Part of a small language model's weights: 134M tokens.
Each number is 128 + 32 x the weight over its row's rms, rounded and kept within 0 to 255. Layers, rows and columns count from 0. The size above them is the row's rms in percent of the matrix's.

# layer 6 MLP down (transposed), 512x160, rms 0.139, rows 118-131, columns 0-79
size [ 99  97  95  92 105 106  99 100  98 100 104 100  95  96]
[[186 132  87 193 123  93 107  81 134 129  99 144 122 167 224  87 110 125 132 133 126 170 143 115  99 156 131 139 130 107 124 157  94 111 151 101 133  85 119  63 161 140 128 137  78 159 137 129  99 174 154 140 144  68  68 145 135 162 109 100 131 114  79 150 150 118 141 166 112 115 114  90 141 167  92  93 176  93 128 150]
 [ 83  70 152 100 136 126  78 116  87 138 149 134  73 114 167 102 119  60 119 123 174 138 108 105 115 193 130 122 140 169 134 143  77 129 106 156  85 101  84 127  88 108  56 160 152  90 170  47 170  81 111  97 144 138 142 113 118 136 110 119 172 142 108 168  70 119  99 162 147 178 123  91 121 148  78 109  89 114 111 113]
 [109  88 151 183  98 121 113 244 142  84  78  78 110 136 119 122 122 145  78 160 151 129 125 136 146 146  45 149 138 147 148 117 170 140 106 118 160 163 101 143  87  95 131 118 136 124 121 148  91  63 119 118 146 103 148 148  75 129 163 146 165 113  20 200  79 147 118 135 190 131 105 155 139  86 129 114  98 169 115 120]
 [151 178 100 150 120  85 150 123 139 121 154  89 112 156 125 135  95 170 107  80  89 114  93 133 144  90 148 100 151 159 148 154 166 125 140  76 125 120  98 138 124 163 145 185 135 141 163 103 120 156 111  92  93 140 184 169 132 151 153 172 128 169 179 157 121 138 149 161  46 110 105 137 198 101  76 172 158 183 176 118]
 [124 110  74 154  71 195 163  71 119 114 152 114 108 115 153 130 162 136 131 113  80 146  90 172 132 173 170 124 106  96 134  82 135 165 107 117 102 134  78  93 129  90 120 163 172 163 131 200 123  90  69 140 149 125 116  74 130 143  87 117 116  99 152 151 121 161  67  56  94 137 120 121  78 160 144 132 168 186 137 168]
 [139  67  91  85 158 127 136 156 150 138 149 147 140 116 134 141 110 123 107  99 114  73 132 185 112 141  52 144 104 106 145  99  62 123 122  78 119 155 100 139 121  74 120 108 122  32  84 176 144 145  93 105 123 118 211 122 135  48 151 113  99 133 140 114 114 111 159 171 163 114 114 181 141 126 113 159 179  41 105 105]
 [137 162 117 152 111 127 129 110 129 156 154 154 167 113 114 137 120 149 187 124 162 167  90 174  97 157  95 171 115 112  85 126 136 159 117 147 164 198 134 139 140 109 119 108 174 131  91 139 127 160 138 136 117 138 103 134 155 108 163 150 132  96 118 125  65 127  58 110 103 157 128  69 127 138 172 118 124 208  56  97]
 [ 96 139 171  47 181 199 136  94  85 118 140 108 104 136 112 169  70 152  79 133 144 148 110 161 153 142 146 103  70 125  91 109  66 104  90 106  95 124 136 168  75  69 104 138  91  72 148 119 145 138 107 100 113 158 112 121 102  83 110 107 156 205 157 143 104 115 153  85  73 161 121 120 118  75  94 134 190 153 158 157]
 [125  99 108 120 140 163 155 108 146 113 127 110  94 110 159 162 174  94 101 173 150  88 119 148 121 107  90 124 122 115 206 166 124 132 131 140 141 131 159 123 126 120 131 141  82  97 162  96 110 152  99 116 150 132 134 172 175  90 189 115 146 151  57 180 109 100 111 161  85 140 128 127 146 173 151 137  95 128 152 154]
 [ 68 172 177 135 100 105 118 146  87 129 168  85 187  80  91  99 100 115 176  88 130 145 181 119 119 143 136 172 116 150 101 115 156  93 112 148 172 107  73 158 169 141 160 112 156 135  58 149  76 141  58 159  49 177 163 137 106 130 124 156 105  89 153 186  95 149 193 102 122 107 106 108 123 187  98 183 167 154 149 116]
 [155  75 112 149 111 169 162 132 148 139 122  73 165 109  92 120 189 118 104 121 167 178  83 155 107 135 110 134 124 107 134  95 133 144  99 168 112 131 141 163 126 128 125 185 147 164 171 121 169  66 126 156 132 132 111 127 102 174 166 125 135 129  78  81  58 135 123 112 175  42  86 134  96 202 174 151 153 146 152  91]
 [147 141 114 159  51  90 130 118 134 175  96 153 114 100 123 153 136  79 136 100  95 140 162 128  95  74 118 117 165  79 109 148 179 107 150  97 128 163 181 196 107  92 146 112 148 148 141 158 100 134 161 137 112 128 134 155  84  81 131 100 164 115 153 126  75 103  91  89 111 163 120  94 162  99 152 131 131 141 145 160]
 [153  81 117 110 188 105 104 113 162 128 120  76 170 166 128 110 136  85 145 154 128 123  96 145  87 154 104 134 150 140 172 122 108 112 188 162 147 174 119 155 126  76  94 176  89  78 134 113  96 116  91 119  95 186 162 138 121  53 100 102 153 106 130  81 110 150 153 162 107 159  90 131 107 226 148 110 105 100  92 106]
 [119  47 160 133 111 150 136 160  79 130 128 104 159 158 150 108 122 125 114 188  75 140 142  95 107 141 137  74 129 117 120 113 109 122 172  42 179  83 128 108 111 127 120 158 177 166 124  76 153 121 143 134 116  92 119 179 124 131 127 114 142 132 117  95 111 106 158  91  92 101 143 134 151  63 125  41 103 154 111 150]]
# layer 6 MLP gate, 512x160, rms 0.154, rows 119-131, columns 0-79
size [ 97 108  94 114 100  94  98  98 106 102 102  95  99]
[[111 183  62 128 154 124 151 121 134 152  93 119 100 110 134 160 122 123 170 155 167 103 125 146 166 120 123  79 124 101 142  83 123  46 129 121 140 129 167 109 150 119 128 172  78 146 148 127 160 139 156 160  93 153 143 101  95  87  83 199  47 155 124 101 131  87 149  88  52 111 134 172 125 163 165  56  89 129 102 126]
 [109 166 125 193 110 103  77 183 137 159  88 111 152  95 172 147  95 167 147 142 129 145 117 145 127 115 114 151 192 156 116 112 161  92  74 184 126 122  89 124 168 146 157 105 149 157  89 158 181  74 147 114 141  86 159 131 129 138 147 145 121 171 113 118  61 114 104 115  73 118 152 141 128 132 134 139 154 130 145 111]
 [154 111  96 104 110  99 154  93 126 146 166 104 106 189 123 197 149 186 158  89 109 125 123 185 176  44 153  93  89 143 106 113 152 139 109 116 172 120 109 144 110 122 128  97  97 101 178 135 180 138 137 161 136  57 140 126 152 155  61 123  95 144  59 109  72 146 104 154 105 128  98  87 162 151  95 122 107 105 140  78]
 [126  80 111  89 143 112 123  55 130 112  93  84 120 162 133 105 176  99  92 106 175 126 117  85 145 118 169  85 121  96 172 123 118 166 120  87 166 160 134 120 118  70  79 142 106 173 119 196  98  87 144 118  75 148 171 129 135 147  96  77  60 156 101 105 153 152 176  99 118 139 157 162 137 142  96 112 162 155 145  78]
 [152 150 106 127 184 109 130 192 145 142 125 171 170 131 102 156  93 109  97 200 123 124 108 116 134 115 162 163 110 128 145 130  95 158  91  83 150 101 117 196 129 176  75 105 157 121 110 106 116 163 128 104 124 155 110 130 100  81 102  77  40 167 161 131 159 120 150 146 182 177  95 159 126 160 155 213 138 136  97 116]
 [142 129  49 155 108 149 120 134 124  80 126  67 109 169 135 107 138 100 133 140  87  90 117 158 118 143 136 114 139 114 158 106 156  76  54  96 192 140 134 168 182 195 132 156 127 161 187 179 164  68 148 130 124 126 147 100 105 168  92 110 189 100 140 118  52 157 187 135 150 173 160  96 112 153 162 120 128 105 163 109]
 [124 114 149 108  96  91 154 111  81 105 132 151 147 131  74 156 142 136 113 143 134  75 125  81  99 119 147 123 205 136  66 116 141  90 145 173  84 178 116 117 149 197 125 140 192 102 128 111 134 149 136 182 131 167 113 179  70 150 105 120 103  97 101 110  82 155  95 103 132 200  92 123 139 117 143 101 101 137 152 129]
 [ 77  90 160 102 152 129 187 107 139 180 196 166 137 116 123 114  88 136 161 137 187  82 154 112 162 110 143 125 132 120 119 105  63  85 133 120 173 158 142 104 148 134  60 140  76  95 124 143 130 157 131 128 153  98  89 169  22 146  67 135  51 156 110 183  95 166 138 148 116 106 141 126 160 104 118 169 134 120 139 129]
 [139 121 140 163 108 100  83 153 187 108  89  66  25 167 174 158 117 124 121 168 151 153 121 148 112 159 166 125  96 107 143 126 100  97 153 159  74 177 152 106 138  78  99 105 139 173 171 172  35 101 173 106 183 104 130 105 111 142  93 107 166  97 116 168 134 185 122  97 103 132 157 112 120 122 132 141 111 105 138 165]
 [111 127  61 128 123 109 186 167  99 151 156 160 153 125 164 152 136  92 153 186 142  72 127 158 168 131 183 137 147 180 122 105 111 153 102 154  97 184 128 172 167 146  87 165  89 136 122 128 130 110 118 134 159 138 118 175 162 151 166 151 165 149 110 100 116  73 153 135 136 134 104 149 166 164 152 156 115 127 175 101]
 [122 122  96 106 106 117 120  57 139  79 125 124 156  85 140 150  87 114 112 150 182 157 135 101  78 110 159 122 113 193 106 158 120 132 127 143 108 159 111 131 224  96 113 145  98 114 118 121  91 154 127  59 131 107  87 112 108  70 167 185 107  90  84 109 124 115 146  64 133 161  87 165 123 147 129 160 106 149 111 115]
 [147 109 101 120 102 115 124 118 119 105 106 143 125 155 207 126 112 139 135 145 198 133 112  96 105 143 161  93 135 148 157 210  95 146 138  80 106 185 148 140 115  95  81 104 207 127 140 130 110 139 168  93 126 163  83  78 139  58  92  99 166 144 124  98  89 155 143 142 215 112  89 129 151 209 137 144  66 116  92 106]
 [117 100 115  86 104 132 150 122 116  90 113  74 163 136 142 105 160 103 186  46 161 116 152 190 147  92 149 110 114 181 115 132 125 178 141 165 172 108 166 153 159 135 126 160 140 128  84 116 161 142 124 128  86 149 118 124  58 186 129 141 142  57 109  88 118 128 124 146 111 114 122 134 163 150  92 106 151 135 128 127]]
# layer 6 MLP up, 512x160, rms 0.15, rows 119-131, columns 0-79
size [ 99 107  85 101  96  94  92  90 107 105  95  98  98]
[[145 157  98 131 147 143 174 127 144 155 116 209  99 125 164  99 165 140 125 111  80 125  98 103 110 107 139 117 101 135 101 124 112 167 111 195 122 128  47 141 176 139 116 130 132 108 160  89  99  50 164 112 145 137 126 126  96 158 186  71 133  88  88 146 102 167 142 159 163 127 155 110 122 197 133 104 156  89 141 118]
 [144 189 186 185 132 122 165 196 123 118 137 138 115  70  88  65  70 152 151 127 141 159 114 123  22 146 150 136 156 175  89 120  89 132  96 163 101 118  81 127 114 184 103 178 134 114 124 115 137 103 146 135 109  88 117 152  91 116 141 142 154 188 155 119 142 116 120 123 135 176 159 182 143 115 108 162 146 163 137 147]
 [122 144  73 153 171 148 126 139 150 112  94 162  79 159 189 123 141 103 157 194 101 138 116 115  92 138 196 139 126  74 139 155 123  71 104 107 112 146  81 133  99  69  93  95 142 123 116 106  61 118 158 134 130 154  91 138 129 198 142  97 171  70 148 157  86 100 176 144 149 135 121 153 104 135 161  51 114  81 112 160]
 [ 94 168 126 170 111 116 101 164  86 115 127 132 158  72 155 146 108 139 168 118 140 178 123 164 103 141 160 141 100  96 151 122 109  98  83 139 109 175 114 105 117 140 180 175 154 158 181  85 108  97  99 129 163 116 143 102  99 145  94 215 159  77 124 136  80 133  71 137 185 104  87 173 105 138 124 109 146 122  83  80]
 [180 143  85 131 142 135 135 125 106 105  80 157 147 128 138 125 115 129 153 176 159  83 117 195 154 121 137 137 112 128  98  82 127 136 158 142 157 155 156 125 151 151  81 149 168  89 127  78  51 177 116 158  84  71 127 107  68  36 134 108  62 127 180 121 152 124 156 114 126 129 123 147  49  74 125 131  83 109 163 126]
 [142 121 109 136 138 140 104 142 141 140  95 128 174 152 103 118 141 138 139 174 114 126 123  59 121 116 137 136 169 143  86 152 133 140 112 116 112  96 127 111 116 141 121 151  93 118  96 158 176  67  87  93 107  99 150 150 170  95 100 129 169  76  87 156 113 171 119 105 140 153 191  64  45 130 149 155  52 134 165 144]
 [149  86  79 111 170 147 184 126 159 197 120  90 125 148  49 141 123  88  79  98 141 125  70 114 154 138 177 173 114 132 208  86 146  83 147  72 112 114 118 118 107 111 167  91 121 110  83 134 172 109 135 127  94  88 115  83 158 174 107  88 111 117 159  95 117 193 146 147  73 123 121  73  96 140 134 136 175 132  98 161]
 [138  77 168 107  77  85 127 114 120  97  86  84 144 106 198 132 110  87 144 100 104 117 100 150 127  96 153 133 135  97 189 113 177 112 146 122  79 127 112 131 101  84 142 119 193 118 141 135 101 129 118 146  85  62 197 136 196 124  77  73 126  98 109 137 139 170  98 142 130 171 142  83 124 151 111  75 105 152 158 138]
 [141 148 173  63 166 120 128 111  64 148 170 131  79 132  97  72 131 124 133 107  90 134 167 179  65  53 119 150  88 128 109  74 144 155 105 125  88 114 103 172 144 113  95 130 149 130  97 198 188 155 113 173  98 109 129 174 102 112 201  82 118 134 169 110 154 128  98 113 111  77 145 102  98 114 129  80 155 182 110  98]
 [147 109 180 108 118 194 120 141 176  96 133  65 152 168  87  91 160 166 121  78 119 166 105 143  72 143 108  83 119 108 149 134 159  94 140  54 153  98 189 101 102 124 160  73 112 106 105 189 194 109 113 153 115 123 177 123  86 137 111 111  88 138 127 172  93 183 104 115 178  72 158  95 107 112 121 132 134 192 174 116]
 [109 200 149 172  85  99 162 190 123 123 131 158 104 173 114  95  80 140 136  98 100 125 158 152 128 114 143 182 170 113 120 130 135 122  85  76  37 159  98 128  58  49 112 134 165 158 186 102 103 131 131 109 130 152 158 134  95 175 130 103 129 151 132 123  92 153 119 158 126 129 108  69 117  82 143  79 131 180 155 168]
 [146 154 175 130 164 138 102 168  80 129 106 166  86 109 105 104 101  55 205 171 162 136 103  77  77 168 113 117 111 143  94 160 140  94 116 127 115 146 173 117 105  93 156 115 134 175 183 145 119 136 160 102 147 109 151 176  95 125 147 147 129 181 157 126 168 183 144 145 181 187 167 118 157 106 133 130 121 106 184 115]
 [109 114 134 130 216 140 180 175 111 163 118 123  68 131 104 123 128 181 182 166 165  87 144  95  88  98 128 173 139 158 119  83 136 127 144 168 163  64 120  70 172 160 166  91 134  50 128 171 160 152 113 144  98 142 151 146  86 171 134 219 142  78 130 163 154  74 130 100 103  87 137 144 114  92 128 135 122 128  91 118]]